{
  "n_layer": 12,
  "d_model": 64,
  "n_head": 2,
  "n_kv_head": 2,
  "head_dim": 32,
  "d_mlp": 512,
  "vocab_size": 2048,
  "activation": "tanh_gelu",
  "norm": "rmsnorm",
  "norm_place": "pre",
  "norm_eps": 1e-05,
  "positions": "rope",
  "rope_base": 1020.0,
  "rope_fraction": 0.5,
  "qk_norm": true,
  "attn_scale": 0.332,
  "bias": "none",
  "tie_embeddings": "early",
  "parallel_block": false,
  "extras": ["local attention windows", "normalized values"],
  "init": "trunc",
  "init_std_qkv": 0.0625,
  "init_std_o": 0.0625,
  "init_std_up": 0.0625,
  "init_std_down": 0.0,
  "optimizer": "adamw",
  "lr": 0.00431,
  "beta1": 0.9,
  "beta2": 0.99,
  "weight_decay": 0.035,
  "lr_head": 0.00812,
  "grad_clip": 1.0,
  "warmup_steps": 507,
  "schedule": "wsd",
  "decay_fraction": 1.0,
  "decay_shape": "linear",
  "final_lr_fraction": 0.0,
  "batch_tokens": [16384, 32768],
  "seq_len": 1024,
  "doc_mask": true,
  "train_tokens": 152900000,
  "steps": 6515,
  "dataset": "wikipedia_en"
}
Each number is 200 + 40 x the weight over its row's rms, rounded and kept within 0 to 999. Layers, rows and columns count from 0. The size before them is the row's rms in percent of the matrix's.

# down: layer 4 MLP down (transposed), 512x64, rms 0.172, rows 140-192, columns 0-63
# up: layer 4 MLP up, 512x64, rms 0.21, rows 141-192, columns 0-63
down140,109,174,246,220,271,120,206,181,202,183,216,215,209,173,171,219,194,133,211,239,227,277,202,225,175,166,161,250,232,217,248,245,197,128,224,185,286,194,218,182,199,183,174,219,130,239,283,209,137,196,242,227,201,283,215,164,151,196,255,169,229,138,185,169,140
up141,098,182,250,128,315,224,191,224,192,185,173,175,155,147,185,237,179,173,185,181,179,224,166,211,163,135,246,141,83,223,254,122,200,266,218,198,145,214,212,265,183,210,165,181,213,137,270,170,226,183,197,197,229,232,194,188,170,182,199,188,234,157,186,233,176
down141,110,208,155,92,264,148,134,271,177,197,154,164,185,178,169,248,193,184,224,221,212,242,239,188,235,116,244,148,152,248,146,166,260,144,144,187,230,235,211,198,213,189,183,179,252,177,295,181,225,220,181,214,189,214,209,231,209,203,152,198,219,151,174,257,185
up142,097,213,236,183,189,221,164,258,159,159,227,149,207,199,161,236,122,267,199,163,182,201,253,190,108,185,241,132,269,186,205,154,190,293,164,178,159,167,209,264,185,164,228,266,125,188,234,178,258,221,202,220,231,150,173,209,196,177,185,160,220,210,209,248,255
down142,076,262,249,183,215,264,183,189,181,202,135,228,201,156,235,225,221,236,182,205,168,240,217,251,117,180,199,265,177,198,178,100,215,215,186,206,228,172,246,127,222,177,188,183,193,252,186,238,133,173,255,220,270,218,133,189,191,191,193,165,268,116,189,190,267
up143,097,162,201,176,287,163,156,179,156,194,238,166,137,226,243,188,170,244,171,176,84,163,172,195,188,225,213,228,196,266,254,199,220,181,182,156,201,218,219,134,199,177,185,247,133,179,284,197,234,227,120,138,242,171,135,160,200,215,231,189,242,169,172,197,230
down143,089,187,202,166,143,247,184,154,187,125,167,189,161,201,176,163,220,119,246,186,172,258,155,246,211,228,236,185,182,152,196,205,213,261,215,208,180,163,150,210,246,156,182,189,277,270,154,214,244,117,171,115,253,203,196,214,180,242,149,289,212,190,209,225,185
up144,094,190,165,130,192,241,223,223,211,250,182,164,199,144,248,167,207,267,234,250,195,202,143,216,259,211,242,189,202,229,185,162,72,184,200,206,167,212,228,200,202,163,162,199,83,187,198,198,233,123,178,240,150,222,176,153,133,184,160,207,186,151,242,187,160
down144,074,199,227,175,145,140,176,165,208,202,236,253,198,220,246,224,165,162,254,175,250,237,214,191,140,159,211,206,199,148,254,265,267,221,184,197,213,125,157,110,133,217,227,230,270,262,199,203,163,223,177,172,197,205,257,257,276,196,184,198,209,192,222,196,284
up145,105,199,194,158,285,174,128,256,155,178,199,202,221,210,294,180,211,186,162,255,188,208,194,205,185,216,208,181,165,235,161,161,102,256,178,177,191,255,252,134,215,205,187,251,240,158,232,231,286,154,179,225,205,196,199,171,100,175,204,156,249,194,216,175,169
down145,095,241,249,333,125,177,196,252,213,204,154,210,252,240,140,207,216,197,212,209,262,200,227,185,189,232,173,169,144,133,190,193,204,254,181,192,185,102,248,235,203,133,234,235,175,250,146,180,203,215,154,146,240,198,173,196,212,152,237,159,223,168,211,215,187
up146,109,188,199,135,152,184,51,283,219,244,194,234,212,218,211,240,177,271,215,137,237,181,157,176,199,167,253,178,244,250,191,224,227,227,179,183,179,241,250,219,242,203,177,224,118,217,180,236,180,177,188,203,165,185,168,223,207,181,127,127,188,159,204,231,226
down146,097,114,209,179,263,156,244,201,147,165,129,183,188,214,228,150,169,230,138,206,155,207,185,192,205,190,148,169,183,159,180,134,234,155,177,177,200,174,213,177,170,251,219,229,223,142,238,139,140,244,173,207,198,163,216,154,196,206,290,85,182,262,203,193,196
up147,111,195,201,212,182,201,190,288,201,189,240,147,201,230,209,196,159,256,160,165,221,226,203,217,212,249,222,172,233,201,155,206,177,227,208,127,251,226,205,258,141,92,232,207,159,195,172,144,185,162,180,237,263,248,110,109,184,136,205,157,224,185,246,245,185
down147,113,196,240,231,227,220,240,197,217,134,213,182,175,197,140,265,279,176,133,214,238,202,142,183,229,279,232,206,167,164,132,227,246,203,182,217,216,262,175,258,204,173,249,152,184,201,169,155,188,115,249,179,169,288,274,201,184,157,176,168,236,189,215,156,203
up148,100,182,280,245,236,198,189,198,267,241,181,246,165,162,225,221,182,195,204,126,182,283,248,123,199,173,203,207,178,272,234,202,208,259,124,157,190,169,244,153,164,184,177,275,124,199,233,202,167,167,178,190,157,205,230,154,177,125,185,189,162,204,206,141,231
down148,102,219,83,200,201,245,211,184,174,140,199,221,154,224,199,208,174,156,99,200,150,218,220,196,184,195,157,145,203,244,197,138,226,207,190,195,213,158,248,132,140,248,187,181,211,271,207,242,139,161,128,229,264,251,230,241,164,221,187,254,228,198,235,197,170
up149,098,144,169,189,242,173,137,188,240,259,238,200,227,181,199,180,204,194,292,206,228,218,270,204,188,110,253,198,238,183,275,190,245,177,177,140,220,187,250,189,206,167,217,261,230,159,147,184,190,161,119,197,157,114,148,163,179,160,182,165,218,159,235,227,227
down149,096,243,103,234,236,185,240,154,196,144,203,170,212,183,210,232,245,205,287,181,166,181,181,170,236,257,169,246,167,172,163,208,182,211,145,219,161,207,184,197,137,240,199,184,191,159,205,167,130,266,164,132,206,175,240,190,222,172,228,161,174,177,176,70,236
up150,104,180,174,173,204,201,183,229,232,228,181,156,252,194,207,209,134,195,139,197,230,172,115,110,170,171,215,236,129,253,226,182,118,134,202,234,247,209,221,187,148,191,240,211,216,253,179,220,253,198,203,135,193,257,182,182,225,164,173,169,237,167,282,289,210
down150,099,182,114,216,243,250,225,214,228,169,252,301,215,193,201,190,240,206,191,181,182,180,217,195,218,247,156,217,254,177,152,201,221,216,185,221,173,278,282,186,269,204,122,216,181,176,228,251,186,121,210,234,241,199,218,208,135,287,209,181,199,228,143,249,159
up151,106,188,121,224,233,173,207,244,202,245,189,201,200,205,242,195,166,182,190,159,155,136,213,145,223,214,279,160,204,236,205,202,265,182,189,125,190,207,188,189,153,177,170,199,191,114,198,184,194,159,231,124,174,197,140,191,226,179,148,182,217,91,307,191,155
down151,106,231,229,192,95,200,128,97,256,157,163,182,156,213,157,153,233,190,236,253,204,215,242,248,160,232,157,159,245,132,156,231,213,202,247,231,148,190,180,241,185,226,260,169,188,215,199,172,196,173,223,218,215,201,146,176,132,160,222,175,129,149,207,195,191
up152,099,213,221,196,235,184,220,247,229,226,200,237,260,190,178,203,170,286,216,230,154,216,181,134,248,200,315,140,171,204,214,185,170,230,173,186,222,178,205,244,193,152,177,164,104,192,276,227,217,227,186,183,161,231,163,178,208,192,149,158,199,74,217,224,168
down152,101,242,237,199,245,211,278,245,183,190,237,168,208,183,206,172,190,272,179,207,157,179,234,126,203,235,303,162,157,283,209,246,203,215,250,227,225,192,163,195,206,217,185,166,193,160,271,233,263,152,178,197,134,187,216,207,208,188,186,169,126,110,265,222,196
up153,106,141,193,226,237,218,155,226,214,231,188,102,223,216,245,207,217,264,176,243,189,180,193,170,179,215,207,159,250,220,251,188,248,187,291,166,171,158,181,133,218,211,269,206,123,188,229,214,190,173,151,148,177,239,174,180,172,166,135,189,214,155,225,190,317
down153,100,187,193,310,225,195,176,201,119,262,225,266,149,249,195,145,216,194,188,172,157,182,250,219,187,204,189,243,197,189,192,219,248,199,211,146,187,151,189,85,171,238,205,222,171,187,224,200,251,188,234,206,119,228,281,208,184,256,184,170,151,172,210,207,271
up154,095,185,199,213,201,151,158,146,265,213,238,214,205,247,202,165,166,237,204,228,205,205,177,234,225,167,210,214,232,241,190,239,217,232,203,109,190,234,145,190,210,188,170,179,97,193,181,212,178,143,176,184,170,251,159,120,85,132,171,176,215,100,222,216,225
down154,084,178,179,180,241,112,340,219,191,231,188,194,309,224,213,225,206,212,200,241,207,183,284,253,236,232,145,206,226,208,169,178,189,196,213,209,182,169,209,185,206,209,202,267,221,208,224,217,252,198,238,216,123,156,203,130,144,236,214,179,204,123,208,236,199
up155,096,226,206,233,232,203,237,211,164,187,184,218,252,233,264,126,172,238,121,167,216,195,141,212,144,243,220,168,135,205,174,216,144,191,197,167,212,245,256,211,251,171,253,190,161,154,253,177,241,182,103,200,188,205,156,209,194,164,172,130,198,171,131,119,239
down155,085,168,203,213,167,215,140,285,198,215,229,163,172,188,208,193,206,185,302,204,208,234,276,182,244,150,217,200,189,227,168,206,271,192,227,227,236,172,240,261,206,235,168,232,212,216,155,238,190,276,257,183,230,208,157,141,209,292,155,221,148,189,250,287,209
up156,094,127,216,252,235,194,170,217,169,200,183,190,232,184,220,220,151,189,175,214,238,182,195,161,250,209,166,201,176,184,215,204,215,204,200,164,186,145,222,198,183,212,191,261,85,154,197,309,213,97,155,175,274,192,154,150,211,209,202,218,180,198,182,134,303
down156,082,146,203,204,156,213,231,178,256,189,230,192,224,165,143,333,220,214,257,173,197,242,185,206,205,205,146,226,221,141,91,279,138,207,211,193,245,229,158,218,270,176,223,151,241,203,201,203,142,219,152,225,182,197,253,204,184,227,202,151,164,208,171,226,236
up157,101,150,183,147,202,155,212,143,262,151,196,260,175,223,203,223,177,215,193,126,116,202,219,176,167,187,236,238,215,235,245,210,226,228,228,130,241,223,187,277,176,186,221,217,118,99,180,214,169,230,186,180,194,123,230,184,194,135,199,161,204,113,192,171,193
down157,094,215,157,205,244,160,216,199,149,175,247,204,187,177,158,179,162,102,199,181,212,194,169,233,162,235,130,160,94,194,251,253,170,151,269,158,195,165,216,200,176,214,174,209,160,236,178,174,156,161,214,188,202,335,192,159,159,251,210,200,204,201,146,181,218
up158,077,193,111,200,162,190,205,187,225,278,250,112,164,147,252,264,204,143,217,191,244,207,175,199,191,213,215,184,257,199,193,251,208,284,115,188,229,220,291,227,176,211,197,233,171,194,240,237,237,230,159,194,154,222,222,197,181,192,104,201,229,214,173,147,183
down158,068,190,286,250,245,268,195,228,199,135,187,277,229,283,143,169,175,161,167,197,153,154,153,196,214,181,181,214,173,177,233,207,184,130,264,179,153,200,105,199,287,189,217,215,231,242,140,217,197,181,251,187,225,251,217,174,206,232,228,175,189,186,179,228,150
up159,089,165,151,104,197,172,205,186,216,275,157,191,158,194,218,195,178,174,242,230,203,143,206,164,193,203,236,160,187,211,256,142,216,241,192,146,216,209,188,159,148,217,152,171,166,74,237,237,225,199,201,123,225,169,155,134,235,223,192,185,192,137,275,167,178
down159,087,172,198,240,220,218,222,131,182,209,289,208,160,189,177,257,165,112,196,158,103,211,236,208,133,192,184,160,133,226,103,159,98,163,140,177,210,194,194,217,238,183,189,191,200,252,235,218,202,197,174,171,143,224,192,179,159,223,245,191,180,243,193,221,211
up160,086,197,197,214,223,185,186,212,231,269,196,201,169,94,276,284,136,202,163,241,191,279,216,142,216,141,196,168,168,194,227,200,206,180,223,200,244,202,228,265,222,214,162,223,251,194,217,150,194,256,201,115,204,234,178,202,229,193,196,114,199,104,171,213,207
down160,085,232,266,181,146,173,156,171,224,233,192,222,189,260,225,288,211,161,294,221,244,206,167,182,211,158,261,223,212,226,195,240,193,200,210,203,223,156,189,297,111,239,151,204,204,184,226,188,144,129,177,168,210,237,242,217,205,273,190,184,259,251,196,257,198
up161,113,159,186,144,185,195,202,273,198,208,189,144,201,175,162,221,225,213,180,219,147,217,180,164,216,231,263,220,196,231,194,186,185,217,168,196,218,235,178,97,169,186,175,184,75,219,200,215,299,196,229,172,156,191,217,191,182,62,153,167,239,211,247,200,193
down161,120,181,200,237,171,241,166,179,229,224,203,247,191,127,232,209,196,190,202,181,168,235,136,228,164,143,188,178,304,208,246,190,171,234,238,248,203,231,293,145,257,233,145,168,235,215,185,225,170,162,159,208,214,90,160,229,222,188,188,183,274,159,194,220,263
up162,106,205,132,231,251,135,246,251,188,219,242,206,162,230,238,175,183,258,168,184,166,143,206,158,178,246,260,199,237,262,284,241,215,189,193,137,284,325,178,126,168,156,192,182,212,180,214,198,205,158,232,183,231,196,214,178,202,154,198,153,195,217,203,197,225
down162,102,247,259,210,314,178,184,183,223,178,245,205,261,183,224,199,201,207,111,225,172,188,163,182,218,152,191,139,206,132,223,117,191,183,168,227,236,197,226,167,183,173,173,251,131,270,171,205,210,282,171,250,215,199,186,198,209,186,255,247,218,198,153,120,206
up163,086,204,144,118,135,211,165,188,322,179,188,220,167,190,211,231,160,205,239,142,189,203,189,196,211,278,218,208,187,224,198,245,211,167,190,147,232,185,264,173,238,129,207,204,224,177,218,274,203,258,186,186,187,205,190,154,97,142,168,151,222,203,232,176,255
down163,079,206,261,240,134,278,233,145,111,199,181,255,204,177,152,180,206,151,125,180,213,185,186,203,151,249,129,210,238,122,177,203,188,265,161,222,210,190,189,138,253,252,211,214,237,172,138,170,177,180,212,223,147,208,153,246,169,148,218,218,187,171,211,166,244
up164,092,158,147,191,224,117,183,199,216,245,278,152,245,226,95,215,194,252,208,201,217,145,194,211,153,189,222,120,231,107,216,196,193,208,220,195,154,217,226,200,200,248,215,259,187,217,257,203,216,194,149,172,265,147,203,137,171,178,189,176,260,127,231,208,194
down164,080,237,103,206,165,238,157,231,175,170,200,209,258,222,209,237,195,223,266,229,187,262,176,138,158,191,223,212,186,308,182,188,141,188,157,191,223,187,145,210,161,131,233,180,237,201,192,147,174,221,233,167,245,224,280,243,246,251,180,248,170,237,267,214,179
up165,117,196,142,123,182,167,151,264,205,182,162,224,261,116,281,280,167,214,140,216,171,214,160,202,193,219,221,162,193,192,256,159,221,146,163,199,191,202,220,167,221,176,276,211,197,188,163,207,202,106,160,216,196,121,177,149,154,191,165,171,187,146,203,177,238
down165,086,197,139,216,168,152,237,177,147,192,233,150,149,173,171,221,179,190,161,275,227,108,229,172,251,202,238,214,263,225,243,179,274,232,186,285,243,227,183,184,193,217,256,183,91,205,154,165,172,238,209,253,209,233,191,233,196,177,202,216,227,256,184,239,152
up166,116,215,180,187,245,175,166,179,214,329,269,175,224,164,227,172,189,207,224,234,172,166,175,202,188,199,265,174,220,264,183,231,214,174,117,171,190,173,199,145,183,189,214,280,124,188,185,150,209,169,177,215,216,184,96,201,250,157,138,199,255,214,247,171,227
down166,105,199,255,240,148,182,220,256,201,177,253,227,282,155,212,215,180,217,249,195,216,254,189,239,133,179,99,253,199,187,183,249,139,203,250,241,228,185,168,206,200,250,246,187,242,218,245,212,256,262,219,205,208,290,206,203,189,128,172,218,145,205,263,201,163
up167,107,160,231,226,260,250,190,200,192,198,170,123,228,183,251,282,150,181,182,231,191,188,168,97,188,154,219,148,155,196,182,157,160,153,168,172,213,199,146,260,197,126,276,225,173,184,177,191,212,175,131,135,163,123,178,159,223,186,201,158,180,211,199,191,243
down167,114,182,274,172,226,268,209,188,177,211,219,193,138,183,196,220,233,154,192,240,229,195,180,159,270,187,130,212,231,177,134,275,127,155,218,258,266,246,225,183,135,190,197,227,208,319,177,213,191,100,207,180,223,183,189,214,177,225,231,174,155,218,192,199,186
up168,100,82,211,208,228,126,152,190,235,190,220,140,191,214,168,223,170,232,76,245,172,272,263,199,193,232,213,182,190,222,248,159,212,241,205,262,235,223,242,213,197,158,252,194,189,192,224,194,227,238,185,169,203,245,171,176,156,194,223,186,147,131,235,137,206
down168,097,206,138,187,205,208,194,202,213,215,204,196,139,151,274,231,220,145,179,106,204,128,102,209,148,178,164,189,240,204,213,146,215,231,172,238,217,138,182,157,187,245,232,254,175,202,182,179,230,230,203,162,249,184,211,275,185,206,146,211,201,259,101,224,153
up169,098,218,121,264,256,259,207,249,247,170,179,222,166,112,239,199,208,293,139,194,167,270,174,174,148,150,224,153,257,201,208,167,196,168,163,192,224,211,146,169,163,183,252,235,156,227,240,174,206,181,185,203,212,191,140,198,152,197,192,200,209,102,192,198,245
down169,090,187,231,162,62,243,175,261,165,194,228,216,122,231,197,276,186,160,162,188,225,201,175,235,221,209,176,233,229,237,246,192,217,215,207,244,180,159,230,156,230,162,159,128,214,164,203,249,236,121,185,309,223,153,217,188,238,219,213,202,201,196,170,177,213
up170,097,201,138,226,192,187,183,192,247,199,182,205,190,236,265,144,142,148,217,226,150,209,182,134,232,252,249,157,189,128,218,173,248,170,130,121,177,256,188,182,195,236,224,208,131,201,161,213,230,141,204,139,150,226,150,174,193,183,154,99,194,170,206,159,225
down170,106,237,268,213,177,197,299,226,190,274,208,173,247,197,226,278,182,219,169,174,197,208,214,155,181,213,239,127,249,162,182,199,284,246,156,198,278,193,225,202,217,158,192,229,219,224,147,152,173,228,137,242,126,148,197,233,268,147,180,196,219,235,203,205,232
up171,102,216,235,260,208,223,169,267,186,217,199,103,166,234,258,169,132,172,124,209,174,177,223,168,191,243,211,197,157,239,216,183,233,254,198,158,239,178,215,181,169,153,260,187,276,152,203,203,206,248,133,189,164,293,193,150,178,166,203,162,200,151,278,180,202
down171,111,231,190,96,248,212,214,235,224,216,187,159,134,247,141,215,197,213,132,178,194,212,181,200,178,189,243,211,199,250,192,151,245,220,144,228,213,156,141,173,201,102,178,187,226,219,208,224,178,333,183,177,268,209,152,190,210,246,165,236,225,221,218,200,141
up172,095,194,235,193,226,189,213,192,189,230,257,189,212,168,232,220,230,173,151,213,99,264,170,222,182,241,228,168,247,271,155,210,240,214,96,166,222,201,201,211,156,185,238,235,164,119,293,150,198,211,201,249,239,148,176,202,182,176,204,206,226,154,302,180,209
down172,096,147,219,180,181,154,172,269,170,159,203,215,250,204,195,176,188,188,238,171,224,136,202,151,195,156,280,235,195,117,253,218,169,224,134,211,247,197,157,197,198,305,163,221,228,224,147,176,188,194,208,188,104,224,167,153,204,178,216,163,194,175,121,128,186
up173,108,173,209,196,204,169,224,209,132,215,134,171,167,234,259,170,175,219,158,148,179,246,149,152,205,284,213,157,158,157,145,176,207,192,194,159,165,187,262,210,189,150,233,139,208,178,156,155,265,166,163,228,234,218,190,218,151,163,130,152,297,166,254,167,188
down173,114,227,205,167,253,176,234,255,209,157,182,187,181,203,109,210,208,171,182,198,190,138,172,209,246,242,226,186,194,171,239,156,120,181,220,252,173,242,157,201,142,208,225,148,294,163,226,142,174,101,226,147,185,247,208,164,207,202,197,212,188,207,135,136,130
up174,113,159,191,192,241,132,190,285,174,245,238,123,252,125,189,135,132,201,218,108,156,180,199,198,221,130,206,198,223,170,214,212,192,208,200,162,220,188,255,215,159,188,196,199,164,200,188,214,177,169,211,161,199,270,129,203,209,177,146,128,285,181,230,244,220
down174,105,254,166,211,134,191,243,252,165,146,251,244,195,155,210,202,183,196,203,263,185,232,228,224,97,168,225,194,230,212,136,177,209,202,165,245,179,196,221,178,274,181,170,169,221,132,204,170,156,183,255,238,180,219,146,159,235,144,211,178,279,228,123,205,129
up175,094,201,190,191,165,142,177,170,238,193,153,241,230,194,204,218,157,191,155,197,233,284,152,136,188,177,251,197,137,194,181,186,189,224,263,155,202,301,180,159,178,200,277,211,132,173,160,171,279,130,261,184,214,145,153,145,216,190,186,210,199,224,195,217,132
down175,089,221,167,250,201,305,225,162,207,152,135,185,178,217,218,210,222,219,212,176,181,175,204,210,171,180,161,193,251,272,253,144,213,178,147,177,259,179,155,208,143,279,246,239,237,221,196,184,232,259,256,230,241,188,247,304,220,206,202,182,173,169,153,266,179
up176,081,179,232,199,179,230,200,168,168,287,211,164,224,128,207,244,163,181,133,153,233,145,75,226,166,151,142,171,164,217,157,200,194,232,134,190,143,193,219,197,230,97,269,192,235,200,256,204,213,203,182,180,213,198,175,184,209,153,218,190,250,193,213,155,238
down176,074,256,254,215,245,231,183,205,216,179,162,238,188,243,220,139,224,275,149,186,211,187,211,161,185,217,183,251,168,214,212,280,255,142,257,211,261,194,222,291,140,244,220,219,182,187,189,140,143,135,221,142,152,210,197,277,229,232,189,254,211,151,200,226,219
up177,106,161,252,170,212,185,180,185,194,204,288,203,145,226,290,242,191,146,89,198,133,216,263,162,217,207,201,166,213,246,235,177,165,149,205,195,157,175,189,188,183,168,157,200,212,186,268,149,213,131,229,217,209,115,166,191,193,141,166,136,186,165,189,181,239
down177,109,205,186,190,191,220,156,165,230,205,234,253,180,274,213,210,149,166,139,142,233,249,246,213,180,230,182,187,153,136,228,150,188,200,169,179,270,149,224,197,224,226,227,191,244,193,171,161,203,264,243,206,109,229,188,267,131,188,185,164,140,213,164,258,294
up178,112,173,186,149,212,181,219,190,229,252,216,185,204,179,217,210,209,223,202,240,188,159,190,174,173,157,259,132,245,261,206,177,137,222,117,181,295,288,144,195,173,176,176,219,140,125,222,192,245,120,178,183,219,165,203,218,193,166,172,134,188,131,222,168,261
down178,133,235,205,220,289,135,231,193,153,197,139,219,219,149,200,280,178,196,173,182,249,234,207,259,152,198,208,225,217,302,197,186,235,192,255,123,212,209,184,247,199,164,215,176,161,168,201,148,215,234,138,185,184,222,174,159,202,230,149,261,155,289,176,168,159
up179,095,192,194,154,179,185,190,203,243,194,164,186,119,145,162,257,226,185,182,214,218,159,127,209,172,208,282,181,207,220,141,161,274,225,188,131,251,264,178,273,144,147,194,156,224,155,179,154,187,218,167,193,220,166,199,186,202,202,131,148,180,222,278,151,251
down179,071,215,162,99,164,235,181,204,196,216,223,216,260,226,236,194,253,192,246,237,221,198,242,193,246,193,161,229,226,184,196,263,79,206,188,234,130,192,229,170,209,117,170,160,158,246,291,147,163,218,163,217,198,259,185,205,242,222,204,204,222,225,142,207,241
up180,091,187,151,144,174,212,121,231,215,266,239,153,161,200,189,190,145,197,227,139,176,182,186,205,247,226,252,188,167,235,205,230,185,210,166,207,190,190,271,197,253,225,180,129,151,138,235,213,181,203,179,228,301,167,172,198,132,143,151,208,292,178,217,140,173
down180,099,236,282,173,179,224,194,166,201,154,204,177,199,103,192,174,203,103,220,161,231,174,181,208,234,215,169,240,249,206,156,243,218,209,182,197,239,185,155,177,251,174,184,169,216,181,231,182,164,219,202,161,340,245,216,292,127,196,211,217,246,188,219,188,244
up181,089,144,215,213,182,152,210,220,221,214,156,142,207,175,208,167,260,228,150,206,204,267,204,190,200,196,247,145,215,326,186,187,106,192,216,212,243,230,250,199,222,207,301,196,250,191,243,189,206,217,204,252,163,198,182,236,184,120,166,171,188,147,281,218,179
down181,076,187,193,228,180,249,209,165,137,188,293,150,249,215,172,234,232,231,246,227,212,229,206,205,174,207,172,180,195,184,216,201,256,176,141,236,98,155,245,194,156,124,103,141,159,193,255,206,160,218,199,231,244,210,168,138,218,239,253,201,241,176,235,148,199
up182,099,193,187,212,194,226,213,160,223,239,247,234,211,198,242,224,136,221,246,195,210,186,155,103,230,227,192,226,159,182,282,210,245,272,139,144,231,215,239,252,189,235,174,230,155,147,131,254,169,195,128,177,240,228,163,126,192,188,225,139,278,185,180,185,199
down182,096,134,159,127,134,173,274,213,211,223,242,220,249,265,264,219,239,165,199,248,216,235,242,214,207,213,143,242,192,219,224,275,205,209,168,219,206,199,164,116,245,132,176,221,249,226,283,210,231,201,219,232,258,177,196,150,188,217,218,261,202,220,175,213,136
up183,096,165,183,192,213,143,196,216,265,244,201,106,138,201,199,175,214,214,135,152,177,176,134,201,197,228,198,220,176,247,216,184,148,301,149,198,261,160,209,250,161,177,156,206,193,211,164,180,234,117,170,152,209,205,184,200,134,180,241,201,221,197,276,125,162
down183,092,176,258,144,179,277,153,184,200,212,220,274,201,195,209,237,201,193,199,238,280,198,165,151,219,234,130,177,252,219,220,154,197,170,171,162,256,170,161,118,151,193,203,117,249,214,176,210,211,265,215,216,258,208,130,195,250,189,221,211,139,147,185,242,153
up184,112,206,245,139,190,185,145,255,203,227,158,163,210,225,193,178,170,175,141,88,140,208,175,144,196,199,243,205,206,172,159,140,172,307,218,99,195,182,237,194,179,177,246,217,191,171,180,182,244,248,211,228,244,183,142,183,203,137,147,223,246,186,213,164,228
down184,117,145,210,120,205,162,145,132,255,216,187,173,254,279,196,232,268,211,208,132,267,181,222,203,225,159,230,205,124,192,152,257,199,148,201,160,171,213,190,236,149,223,213,261,213,223,128,149,152,150,182,200,177,230,178,190,169,231,161,168,206,194,231,129,201
up185,100,142,103,104,196,218,172,241,222,193,222,229,139,208,209,221,244,190,158,156,180,213,237,198,224,170,233,202,216,269,264,229,217,158,225,164,170,272,237,217,191,195,153,180,174,164,157,186,255,215,256,186,268,205,140,147,211,127,170,162,199,178,218,151,137
down185,093,187,155,254,253,236,191,216,178,198,237,263,191,175,234,234,213,282,232,217,135,167,216,215,198,208,195,197,164,132,170,157,217,134,139,190,240,241,184,228,229,253,178,171,205,201,184,172,307,240,252,262,140,186,149,183,202,223,224,265,225,133,189,170,133
up186,097,196,140,175,195,166,206,167,194,323,216,210,259,180,168,304,210,240,202,229,216,231,131,214,193,156,285,176,180,239,195,184,188,234,201,199,187,248,297,166,192,173,247,233,254,191,175,171,232,243,181,203,222,144,232,208,216,157,141,168,213,185,195,220,274
down186,081,218,233,183,367,178,239,198,241,180,217,184,201,213,101,194,234,209,174,110,171,196,205,207,192,184,243,183,187,151,225,203,172,128,209,226,196,177,171,296,214,264,135,192,208,182,203,204,200,157,225,254,166,196,227,213,215,213,238,166,229,250,214,168,211
up187,102,167,211,189,218,172,164,211,197,225,220,102,219,219,146,168,221,219,229,222,181,176,128,178,212,187,231,192,199,247,134,152,239,215,166,197,253,254,219,212,135,213,276,168,200,133,265,205,228,129,135,147,209,169,199,191,128,192,137,114,208,219,243,162,233
down187,098,197,219,148,204,197,122,192,165,211,192,187,183,200,156,190,223,214,201,163,241,171,108,235,150,214,166,144,160,162,110,199,187,156,205,123,144,228,193,255,213,250,200,192,190,160,111,173,207,162,183,122,185,235,284,199,159,207,248,137,203,217,243,195,246
up188,091,115,214,196,239,233,199,192,171,206,178,239,196,202,175,192,194,162,209,146,118,185,195,228,176,204,241,158,120,252,207,147,281,201,110,195,232,217,163,141,178,164,151,250,196,230,172,200,195,197,209,213,188,184,133,139,77,162,208,205,222,132,202,221,195
down188,077,275,149,228,200,182,165,180,249,206,180,199,245,134,153,214,235,236,236,233,272,249,195,202,256,145,140,274,245,219,152,264,158,188,201,198,178,231,217,237,249,238,182,172,190,137,257,205,183,197,152,192,211,167,175,175,240,230,175,150,103,240,202,248,156
up189,109,134,171,220,211,191,153,202,198,245,202,253,253,142,250,270,179,226,149,175,256,197,194,177,147,156,237,176,191,163,188,212,169,243,184,159,156,230,198,188,195,144,257,248,195,162,221,115,257,252,178,158,235,217,210,187,140,148,142,128,280,177,157,207,216
down189,120,153,319,101,226,179,212,225,194,234,208,244,191,202,248,177,186,220,121,138,257,141,237,163,225,179,253,255,139,209,254,181,231,237,227,180,199,176,235,154,201,197,221,171,154,177,191,164,231,135,194,203,179,193,154,144,268,238,236,173,217,223,167,186,219
up190,080,196,271,243,222,188,202,155,184,202,254,196,161,186,240,166,217,235,227,216,120,208,234,170,198,152,224,169,188,113,220,228,307,132,196,243,222,149,172,255,188,182,308,215,175,184,187,211,225,247,153,181,182,210,147,148,227,180,171,191,171,184,228,287,192
down190,084,175,198,178,184,131,175,212,279,194,157,185,230,169,154,235,240,197,210,246,264,260,200,275,154,240,151,256,128,216,181,149,132,236,228,176,201,177,165,211,211,236,99,234,249,168,190,186,206,204,187,190,298,169,289,223,183,224,209,180,226,208,215,200,200
up191,111,194,157,159,274,226,168,162,173,227,247,227,252,155,274,174,206,252,209,162,159,207,152,124,160,215,204,183,229,243,249,214,226,158,257,153,185,206,226,232,143,245,165,254,194,137,242,272,271,159,204,207,218,180,188,159,184,191,178,182,220,192,193,225,308
down191,097,176,191,224,167,183,220,221,261,193,199,201,126,191,54,256,206,153,177,230,246,236,238,256,188,179,250,204,173,248,184,225,207,235,92,143,191,209,129,181,192,166,207,208,223,236,111,175,208,219,240,216,210,181,168,196,275,231,193,190,209,177,202,187,239
up192,075,233,245,244,209,194,218,164,223,200,312,135,205,157,199,186,186,164,224,188,277,256,162,221,150,222,175,184,262,242,139,147,145,214,173,203,156,191,192,201,203,183,168,180,148,163,273,231,224,212,142,243,194,183,184,199,238,133,168,229,255,184,233,283,255
down192,067,140,201,181,311,231,150,279,187,167,136,270,200,242,191,170,234,216,134,199,141,128,251,220,172,237,171,194,123,170,224,255,237,196,207,182,237,199,154,221,211,212,271,202,263,186,161,173,197,204,203,230,204,199,193,249,157,247,250,203,147,194,214,160,219